Weights of a small GPT-style language model, trained from scratch on English Wikipedia: 12 heads of 64, MLP 2048 tanh GELU.
Each number is 500 + 25 x the weight over the matrix's rms, rounded and kept within 0 to 999. Layers, rows and columns count from 0. Numbers have three digits each.

# layer 6 MLP down (transposed), 2048x512, rms 0.041, rows 476-501, columns 256-383
450509506494509526549516497529525503524493490535491466494503529507524462545473475543515508479503516531537481511523484487502516507487487523483493498493480524510478507500455532484480523529504511469477519522461448529517529499523506493510515520476474498495532482500501506511464498528498511506536507499532436551507514524510454502459513468522533505501514459487524522481496488542502519461545
507502486470504506529504541512499514508496491484468511523531504533486509471451476503491524504504508498486510515538489540507488498499468471497508526493539489500472506553488503507527534513510458486531493574505505476481497459508524501501554502544486515510520515513534519485535473532463498479448482463524489503519548517520530490512523495463449507521485504521502492486491482535476535477505
534472473516493491511500466516476507486489486550504480536450494521551493447514484462527481491486484521513500505525499543507467517524500461499535502459477545467528478476492523508531465490466472475463547492493536549500502473503539448491512520465458522457518448497481501514502462508491490502539483517472491498473469499519502497491490516500550542503514484525475451479539539498491504504483
484505529514494504503498534481471507507503516488550486496504453503529503488519503505501461526502511513503504525505490489482475463531493523492498549460519483484517468519508502464520483514492488474494499496535485523521478483469499488527453451488541500501488510530507514526502477498505488503514506500521490444512482524500518517520483523503512481475514519481468506546506508504478504531523
478502474456513517495464489467508470525537514523512473421537475503470524524486471470434451532489502464494502535523511505518548511523515535456493463552490522477515532484547466477501500507519493484482503503517496500491509491497497517506456513498514475516522461493548528486486492497515502501522455511488512471485511525513491513528506503457485496469512498528496509489552499481486490494465
495457530510475496508531490539508493514483463516550517481474508509473470542488484492540488525490523501525496523547539525493531530493548527500557506469477515463505489474494518508466500491517521503511469497467496480491495478509550488517500479492513474498514452490491498477522521482492523476496542478477494512530511541533486480468479476500462540479491462508485518471470538509460502506521
509544514512469514535510488591521519526524553512500454497543480455515487491524536472486479525525469508507535480490489522508521466534513542516549522525570489466527527499502547460560518558460528469505498486505502504590517526550495507521535528556502541494504505481506522499484488493507512525505524516517518529507538468528507523515449506503522527474530515516449530570552526528486529519485
513454506537561487527476504479515487479482516460500510507516533519496498509482505456500538532503497493526520485515496538488464479513492507509490478506486507517490514493516513522541483510491487498545485504532455518523524482512470507516501500498513522540479514551535505491504517526542506488476486489510499473529515490540512498486477479504561540480542552476501459545508497503520496483530
532516532539519499484552474522471526446503493506547494508463460475502539482544500499530509454520462500498556482501510490472477522489503501546477513521537465500498515507521536476492515530503460534503494472491520501542528515465503519496487522507455520505490490519529534462486516492534506488475502526481494481521521544499535510477518514500535520522506507453504506543515476486488489467495
485525544545499528536481455496529514520474504478488497537500511504481479492546493502500505518505493499501456498511509494520538485501542487517483544484511518518444506518489522507472494503515490510487512533466496537483577522481521506514459504508484472507488456468494497495535489496504528493504450472451492488497486488503471494504483506510527512468505565490483493477496508517514475486460
475497492477508520499524518537522505560504508465539500508507496541503489498485490498471499524497477497484472517516497522522523496496504488470526498533465511524513526518524498527493475495510463532477482478490512481536487527524497478520535470486525505467478455498491491544454514502528504467472521476496512572531525484461516485486506524515472519475489534521521503512469479478472530513508
508500446494519500464443485483506512503516512511533494488495499495496478536450474465483506511491513493534518481543478475517482510512519490511479531452502506514464477503477532502484533512513504496484503505509511489487467489518444531512526463487546517478501513523503499480440520483464488475480497509512510529465509531532497560481475486544461486503513477443555511495506506497490487498516
503493458490500494485494509510487470494505477512492490505494511476521533492513502502488486454478478501507503483526516519501509513557488521493507514492477507505474476475480485505506485483492492497470525490448471513503531533512513487449500487469516500535496510520526479463502572509523487533531532482540516499510480503495492493486537538521528451539515526516467481523496474482485511529488
489514497500528503554441488513532463486446506518532503504551537548500515481541493534530553523511519491511479478518524489492485537527493496521530505514544509480460499518442495526485504443503529525522474515478484505536472489475466477500499486520493513490516509537496513486519480494514484500540490546498531490482454498475517503504502461529488548482558520567529510477522482509549444538504
502541509487505492488486509471515515449524466520542499474517484485481502455502518498475505472500469484520513443491479530494465478554495521486534521485523498531527496488455484492492490500490501526498488518488481534468518496516448499528512522519494527559505492495495461535456489475555514487518473540545514540492523481531496496479511501512469572546498472488489474490435504479543538509480
530505478510516492525474497500481508472520527517473499487482474483485475517523488503493491503528547508526504466499500497531502505521528488518467488521524500506522503539505485488466516479508539465512535505483497521501525521502517527508478418445500486522478534503521516462501531537511497485546503521532504486490484463512563517495585521498538510445504505492515519492471447493505460477521
520512504501503505497505479500483496503440526515524489498515503506490549502528468521494502528493525488536553457540490501516562497489501447508490505521475468530485498564498470530456535484510518499474474465491514516531488490498523480492457477481523536502481510481502488471524474512485491581513508496505548492490525532543497488496486518541495485543509523537503482500460481530484431523497
465516518478563517509471485476500515537512483493498514510487473527493462539507514477482495535498505541492487471521469519508496500515481524480511480555537484493515481534507489463507468525443521447522488471496530524491484492522519482513521444549495518517487464464528465493527526456552466487483518487518497496474491500526535486522492515544513489481545475507469537479473540528497432519546
478489453488482423494488509487496543478504526476487466473526514499543445543498478517506536468498528492525522516505517518528506533518489465501533565466467510525504488506502525554514478434565496470529454525494470472538512490551515490494533484493522493473485523501507495516513503520538505498432471505445505519496508489478493514526487523483518486503514512516531492496471509462511488494495
518492463506505496467457520526513476489489483542503504499505511492500516531479477519470512501485464512504515506544475490474546529500477507530537509505489485473497459510477494531533532539525509501482513515523491498517472497505522489553520458501508527516528483508517491489465520463511516527490478521491522556508478473537477526523522497466525483522503521489486521513436489520479518496513
494509515497447514511495488514499526475511458533526515475549556492509504474530478511509547504468494522483478577510456516493496491511481501501481511513521546514486513498519538499483458429466534489518517526505483511485515520543508481539479525504486452498522473473471522487470509505448546544501480494520478522514504499488484458527506500519490476482499525571483498471537547522512515504540
521511513513538484435493515563508497509529516481487489473540470567450527494509480476443519471504483497480489469582486523466515449520513492527492517442532519533479513542493514463476483495516495537545510477490480472520522457512524508515502505500483512488483491502461478468465501481503433508510469492492498508478532462526470489490495480530500491491461468511527490462500536489506507501481
514522493555477551479559528528508535477493515481516458516467477471472505546508505491501493519529524479513468476512525478495496531487534510471501571484467454530494504503496513473508468526523548462496506522508492532530469537463502498490498491498470486505437487460501485490513524516449491519514515484501512465529556537498541524507530435535464508495490495492524506471523516476524507477517
500528577508498467480514505542471464571498513489545517471505475506485454441524569498528524465470468493468479496492497481510512466506499468488537536489500487524524488493486494518522480514473531472483463519522491570497482507508530507476485468465532512518526461486514521510492477513518517517470505532543527482498467464556477457487495505449497468498461515452455514475527481481522498471540
491468513503509502504540496495511537529520529487524488535489471511490475515522443502513469472511470459543498463523474520527478475489524506453525473490469554496511469517500503506538486482526492525501481504466526468506496492510515494503497527520531508501484453499465471468512489493529541513522439481524511518517507467482482480501476508520475534488525552491506506516479492533518502517508
449511485499470459491497490498521554466500500512451505539510473467524476529495504536501471515475497502495495488485492542512517515511518475477515489504471512476462477489479518479531441525535465467539482530472503479536450508519490510521470488512495572481504538493486495543516462492479526496556521505451501493514460493487485546487517480491416515484516479489478513459462534485490470471515
# layer 6 MLP up, 2048x512, rms 0.041, rows 477-501, columns 256-383
482554486474553474481512468476554512488506521490517460475481500494541490492510518491500504481516502476476473513542471456532493507502499525514512473497488473473513542485523462473501463511537488505479508519538537504497502506445499567529511453489506529535506459489498466483503503522497477479462464506473469462534512473496519480492541469486521564496526491494487513514509473494456492500490
544520461472478516493489518544506505512509525543474514475518518502511450512565507546458554543521479494550502488497523474453504471506524517519538545514485462455512531500492455511520512489472492531480546532502546514499509494476466529507477510553492495537483492504488512496495497482514494482451472494489498484525517512513500477485523526551529503497463537510489512475482518530518487502506
488504490492514484478483522532485469479512530490481566460517472518482496521513494543510558491484540479506521524484498494493518515504534496517487462547501480518498490491477489498511504494530450509516447534483503508498498491467507497486492505478495527513508507513498502505487515517517524472505509501514523477469473521514474531522490480479479496519532465500512526479483484520510497522496
515468511544508501499494469468480457495508502471533546523540542491506498526492507481520502480529495543482509506505518520472471505487510506543474477481490534489475497478482488524538472490522469529496490463465494497462486495492495525429471504510529483475469497507463483474555511478548467479484508551515515494497510498469516566480472482472503520503486475490483533464526491465499482541504
487519519504489501507457551542524487506536498490491484520489511470519500509488521487492514519474477496496513512475484503496521481513481473499503485508460524532480501489507458468519468493504503487488518494536495516483468509501493530431426543497512498508516527508559497530502514458482466495527481475504474498520525481512504530500522509542519514531528452516501487513508485514524494507478
517510547521477504454505499506532468520520527492521503547466495481538527468519529511484493507531519496511520523479512480530517478458529520542538502511476520482503407479544495500553473497514537485492468494455545493598515533543445489524498552484476501487485579485514520484474512496516447466530541503509547539490481508511531455489439491425523490485488445495527436518499541505455451511439
522528479524482522503491486512485479525502510497526498526488459487498501542538496528488469494500519550481519514508507502500492514524478510482485522499537475466524485479473505510447502491489523504474509486509519478504500501520518493490508501490481533468518490522485484519541498495504489535487518495520532497497475492516499492507534538479530487529495480529466536517492478529496525509483
495514509521498536508478502466526425492497468512488506423533491490494435532499503496475468529497505495477506456506498504504480488523528501533518505503510488509532498479507483490511498492510486535504484483462477485487463488536488511470464494541524536475511512474500510536497489475491522492518496463482468529495532497525445524502492478525469503488497504524512492465496480528507478492534
548492477463509517488501517533512521541464488513536475490489498508506482499461536535489499479494441549523474500503508522518519486503491478459488518457518496515488470462505503511503493427482530528511490549531530517556506498527539537496512502497493535536507516541475537478506485527483511514499514539561540498468500491523540507516515500520514531479526488485472541510474456513478512552505
504494546503561534490444480445501496483480461508505526471487460516520520491522528494478540471508503551529550496484500511517503484585493480484476463423494529522503497501495486461493529503510535489472483483510481547461510509502501470506475519526496467505512538535517526526476522533509472538496494494478535466497495523535513470512466496496508502537514517514490526486485520527505513515528
519531536462514548515522490495525546552509508508478445509524459513528482459563463535553511516518513522513494528464517510485511539536496506503520512540493522466481503517464512503479527475518476510497506502487502508499501508515528500487523534471482515506485483503500501533519505522511463505540496502506469482493472469470502460478520487491466488510487522502475506501481522538485492520462
520493480573535493457483462488536470511435476532518450481488440461488511512461528464490533494487476489435483515502480514533520473492536498485502537506541548509500513506501528476494477504476498493506477495505603472454484525468517539549508476533445487476544500466508497504470476512473544467505529525487498499482513518510474541504508484468505476512482509513472526496548476500459538469533
459544529520467545491512536531540466496523533500474524541490463473479481494517461519519498464497489442519494503494482534474472477485523531456516501543501507513522450454516520482468494491485478483478495466521506500520531515501519508506542497528509545516561490509509511499505513438503453506529493484479534499470501519488503500453505495491511471522478505511453483522475517496476502517510
512518537522463479467476455498446473459534483484482480454472505526489486521495500500545476539523513507477476521555556535517506502512500515543486477539490480506474566572468512522522492537520497500494522475515498481493520506520528513488532505507511536497486505485490529498549537498471469485535537521481500516492493498502491502555477488503484514507505549506485463521509483546497498513486
513526567567505503489511510504513470458499492534505509521519493482506504520518482467565459511501538500507464460494537497492461523498499503499522531482486500497485468505518476506494548505526474502511504496526508521516491494512510533450537553449503457530500502487507503489507480486510502551516531495508477458492497490513500455517498485520510486468488530534533522505493490477490483501538
502480478528516490514499517490474516522493484515551460472541546570533471482500499477523541477510456479490488497491542507526463511465497459558543520561533526466521510508546461548479501507490497480488442498507525475515512485469529474478509529533495506543498529516526512551558497481453529464532542508487492530514537471502527453504545460499560516523538483508516518465511505455507510504499
489533426490496525521538512514484501485510543512458536514491541455497497465510543509497499497515494508506501518473497470485566539484501506473488519524514519511492529488481510494531529501484525482481505450481480508523489475476516509523516555517514486488483495517526486501484488536471494463499500547531458537515522521440540511494540493513525500460505497509522485508489470545500497515475
498519525514535494485506487514483510487497474525481488507476490498527479527478482467494501506479539535528452477511537453515489504518499508494526512586525501479498518523479526491466505507489514500547476467518521496470483555479491493552480495492473519488539503505498538483544535560488461478497543485478475501505465518523509488500497491478519500515491520484471474461527486504480513520497
485514498481492455496523519514468510503499482448493518517493512489508491467487477490555510514534521491473500504484521480511475495488475500462474508514468535470464514493499494527467460471488514522528472477478493483487532469464459480490505500482498510510447515502456483528527473486533510489490507519509463465516500499434514471510506486505518479475461514500472478482484454522548498511477
513476483506484472483474488496475458498500532485454502487454486464491495477497525492485519516467533523509530496469532508492471537516521456467498529450466477540483509486516488515522513502501491526514532478480504517496522491497459493456503518514457505458472520481505462541525531516538504531550496522510505492497502467483577473497467535473508534515471458526479527469503481453556470484503
514502520480518453492471530491473522508501502484529544492505440471486488491488537525508479450477477493543479515506510470512530456514531542469513482488522460489486490518563479528469475505509531502475518518512504481494511505481496485496514440520452506555500526477501524479460524491447468536461474505495528524466529520479513456446501540508520500503496529490496496481503498513505495495482
503512485534534490455552545469440490527525481539504512492474512474448518488491481525504577507510467514515500489486472526513497491436453480557461512495487473513483517534493519461509551536538491534472439490509533504473475498512491530530537530494486498494501471492511477485468494472515476458497520519519496463454497528486566538521479539461498432496450506484500529504470522501504511473498
494455471526541480513514528536466475524457499512529555495528501500445499519475497454460491549484512502495535494485534490499456487489484474453514483493504469507527523475507537507517484481503523584469483503535486460526523508552471507514491488538491494499583502547534498479521506477497499496484481469500509502528508538510443462481534516513463537513498512527489473509499541482497496461479
522499501532515521464502514507493497485529497521511474537494472534507478511526498516489503522501503498460484501512506461477554533492452519509486478460495501484501493544491487473493483483479480543504473495480494484499471490536486499501510513474426477509472471512501449524482458468537510517528488474484532503480510537450482474445486524526473478516529524482486487512486499466488536491522
484497538508500525490495505472470503539525526525550473456535569550546499477514476500503514522516485510541519467505482567496491480535512484522523493531510535486487495511491514501516543522494486542495476516478499551465522504506509534466512496525526505497466533497499484528533503528534484499526541510477537495525526508528484564512503501473536477527517462490471506523515516495462527528484